config = dict(
    n_layer=13,
    n_head=4,
    vocab_size=8040,
    tie_embeddings=True,
    warmup_steps=116,
    decay_fraction=0.567,
    final_lr_fraction=0.0,
    train_tokens=1010000000,
    steps=3997,
    dataset='wikipedia_en',
)
Each number is 500 + 25 x the weight over its row's rms, rounded and kept within 0 to 999. Layers, rows and columns count from 0. Numbers have three digits each. The size before them is the row's rms in percent of the matrix's.

# up: layer 9 MLP up, 1536x384, rms 0.201, rows 788-801, columns 288-383
# down: layer 9 MLP down (transposed), 1536x384, rms 0.203, rows 788-801, columns 288-383
up788 103:544500498466478479526527453529491472495489441475540527499528506473507485490539560519491556513462510549504507501455469510514546519483493478535475505495509527519514531528519516457525503502517488504496445535552526500526506520478498509490494477511536507505510507507507508500514477509468481472
down788 107:477463536476496511487483528484479519459496522517492455497514508519477475473446497527483503523454479513462477486497555488492486500536529500438485485489478464509430481455473511501472491515523501517453551487523554507480460467512488519512525487509493519503537528488435501481516564541530503468
up789 099:489486500498499476515526523562470526505514508510572496468470531533445524499492489475530501487483446487511494496503544515489536544500490467506473483502480507489541511503502540479492507498510485510446462499469518471493491505515520504482527499539491492520514454491523533493521531510480444512
down789 087:495507511506518482477496493512515521471501492453481526505511457539526475480485498496516487471492502462532478540521516490500505502547500471480513511524493535464536500469481493466490456520504468527511517491500511552486502480519470490486468516521488509569477479520517488549535494442494512512
up790 099:536514526509509527514487495492466533448527472479494482515524503520503491530508526503499518484544495484511538489467499498504515472496446505494467505547503499503472490448471445488520513459525517502514529510486507459447464529459535550501493550484497552490470514541499514510480520521471500507
down790 094:511513512521527469479487541499494552484461539480470513454472485504434444493506456513510504498521506521527516511509499488475507443487519488502523507495455501469523469516491496484519484507506489455480493550513520543470504486528523504529464475490535479490471462468505500538481502534441496480
up791 099:505507503501510527546442494461488488507505522495486523490484484514516485492521531471516478504492460546498514523477530482502557528478484466471500492462501539509514468507541533472514490523516511497486474502499485497481537482467531471510523487482509553484527548472500529440522465528511494502
down791 105:522474475501519469549501481474499474531533505535506481536479515540502470468541501475505477508507499522448500505475480484491507490478486471523488490536541523516504512535501519533493529512504465506501530512516482486512519461492530477458480484493464486504482502514446484519506463520569503493
up792 093:525463526493498497502444514515537520515492482489511491509529481467493512476534487550523550513530498466477510496522519483487543535498501497502551515491462569564530517458504507507468530511514512477545494522534537536518492514528485529532529452475509506488480489486507522536525512503487450515
down792 090:493500495442572528522521504497492464483506531449474479500477528481499480493522534490485481520489487476528453543488478511518474486496491446486483505471448527488519531516520503509478514484478523483490507518508491481438466485481480503516498446517481561506532492516502526484516485494494513520
up793 099:507491520468492578502500509478485525495518476526506520543507501536512426517514500506501494539510517511461498499482474491487480489488491514515486515476517490543471518486520488517541471519524507482479487480536488544522508478492498465518495492477475530467477523472514500494487524534529536518
down793 100:490456503463503547509477504475524460487545503515488509521501483479523537483527510549471523512446538475464519504557466488503485476444472499498474483491447519524528505517501490534519493528513495490478497505514543503483493507470522503499492507527476547496560496512479472424511488532475508520
up794 102:466527475516487466526473515457443507496520494530504501433514491459509499507509532441533456457528463536491521491494529494502516496502472487500529506518498478509543524497511466496476519472516558482512521521497545510512517466487514488534528511473505484506506520515513521503473500496532477456
down794 102:495480446507474510487568502479493511523444500515480505475512497497483484494512488519462487495501531516514480527488451514547499491520487515500474496481468507519529568492483489480493474517461489495515491529531514506516507488510493530492506501448508525496491488501481462446558475449472485467
up795 103:541495532493483462524506521496462522429518467507501502483494480505473474477495490478487507471541490531510537495515460490500544532531500504548487504494462516547569491513513495495505535522513484509433496539480527507489532534520478513522510493449499519477532543534487450515516512488459494514
down795 098:481529513520496484474485505510500504494505468460478518540515511489502499502537511487470497490490552501539478485467513493500495504492497488501502498485507470494503524507512487523480495514500447509492500504487491483565467495499501499473497441514497496494507481507472452522487519506505465515
up796 107:467530466472514530546490550523487543508528507491484532453479512520476484516457521484484485489516494512475509484460484545484483466518433480521493518504502520527518490505520505515524508496495472483496497482500493501527457522489489469477475455499440486457500518502535502502509472481518541505
down796 110:539505510523564494519508483428495507502460486468508529526517494498530489527486546543535484513563486515509483505467487511482490508492500523519527501487500509484508463470484536529565537504528520496496534528487495531457524510546530515533499477466538508532470467504522520541520517497510484509
up797 109:446524498499505502515500495496541529493533532522516521523496478446468474465503513543481547524477470524520542467461480508505468448519525485516493481477485561498494526521481485493513480491500504506536520489492527517504508492441513507493511550513534476519480518506482492494479541474441507501
down797 109:514530520493520509510539515488519526466492529484476500478473482481487493529512515526492507534527480540488524504527499531532515517503559463487470499508469517495523530518464506478498518483545471471477506504531480486487514518488511494486532494498510507515455493543505510471524518542478492482
up798 091:551521509523470520506478493448516517514506479520486504502506489511511510532442494536491442489469505465488473527490512508533486488515476477478546494496498502493522524495541494463454463488567477459538522478515476503545514521494528469489521515483535454547514484506496509490471503498497522495
down798 090:495466507493513538504528503517484510497493522476452507486491474506494474500487500508509457524506511524494464461512448492519453536536504458502451454517515461490511480488481517478541518493480530507489500501539485516503478529517445500549510490510481536521522492486525568493470478496480505466
up799 105:514505478490529482489499504490504493513490548495550487536508498493499479524497532533475526532491527512542525534468485455490451471497497533487419525467492533517466529525465454468494501452515552514530501529499491532552519480504492485523517495442536491518514465448496513484482485516477463480
down799 113:471500495507520433500522467477470513492500496496543436535529521507483442518509485507522489496507480534516498504499476483484478550517526509443464497493485476476456465535483499492498490476520524502540507510497536490501474461483471513453521464498536476504508474455501515497485481470482501481
up800 102:529501497463493485476417518485495486547510500487508519498524467499499541507497441523472532508466522508497457484475522492462514527490490490498448495505473427505480450469501458482498498510486507524536500461501465506488471504454507496478482516486507479500531520482481496506497492502490470484
down800 104:473510500448459485494439531542506492521523487496461494478492455503482531516481501491528466457491525491511457521505507502488532511461524485500502487463516495505468488516485493495510464503477449500495509494499461483475526515502550508472469527462507532458497483517472454539469532523534518508
up801 105:468474466489479478470475533512518483540518500463479493493492550482477466521534503546499459535472542505501509495520479524500468560492495483492504486550520535479499442552484499530450511507514486511564553483561487521491543512456481483491491493501489484503463501502518470483496544532514486528
down801 113:475504443542510517500497501485498470505524481473483471504543465456518544522517504489549493480538499505507467495509503539524489490503489524458545492522493490520482462505480507499530499514506531541493541462516506504503480499499441468480539506514516497446485518506515455529460438484491473479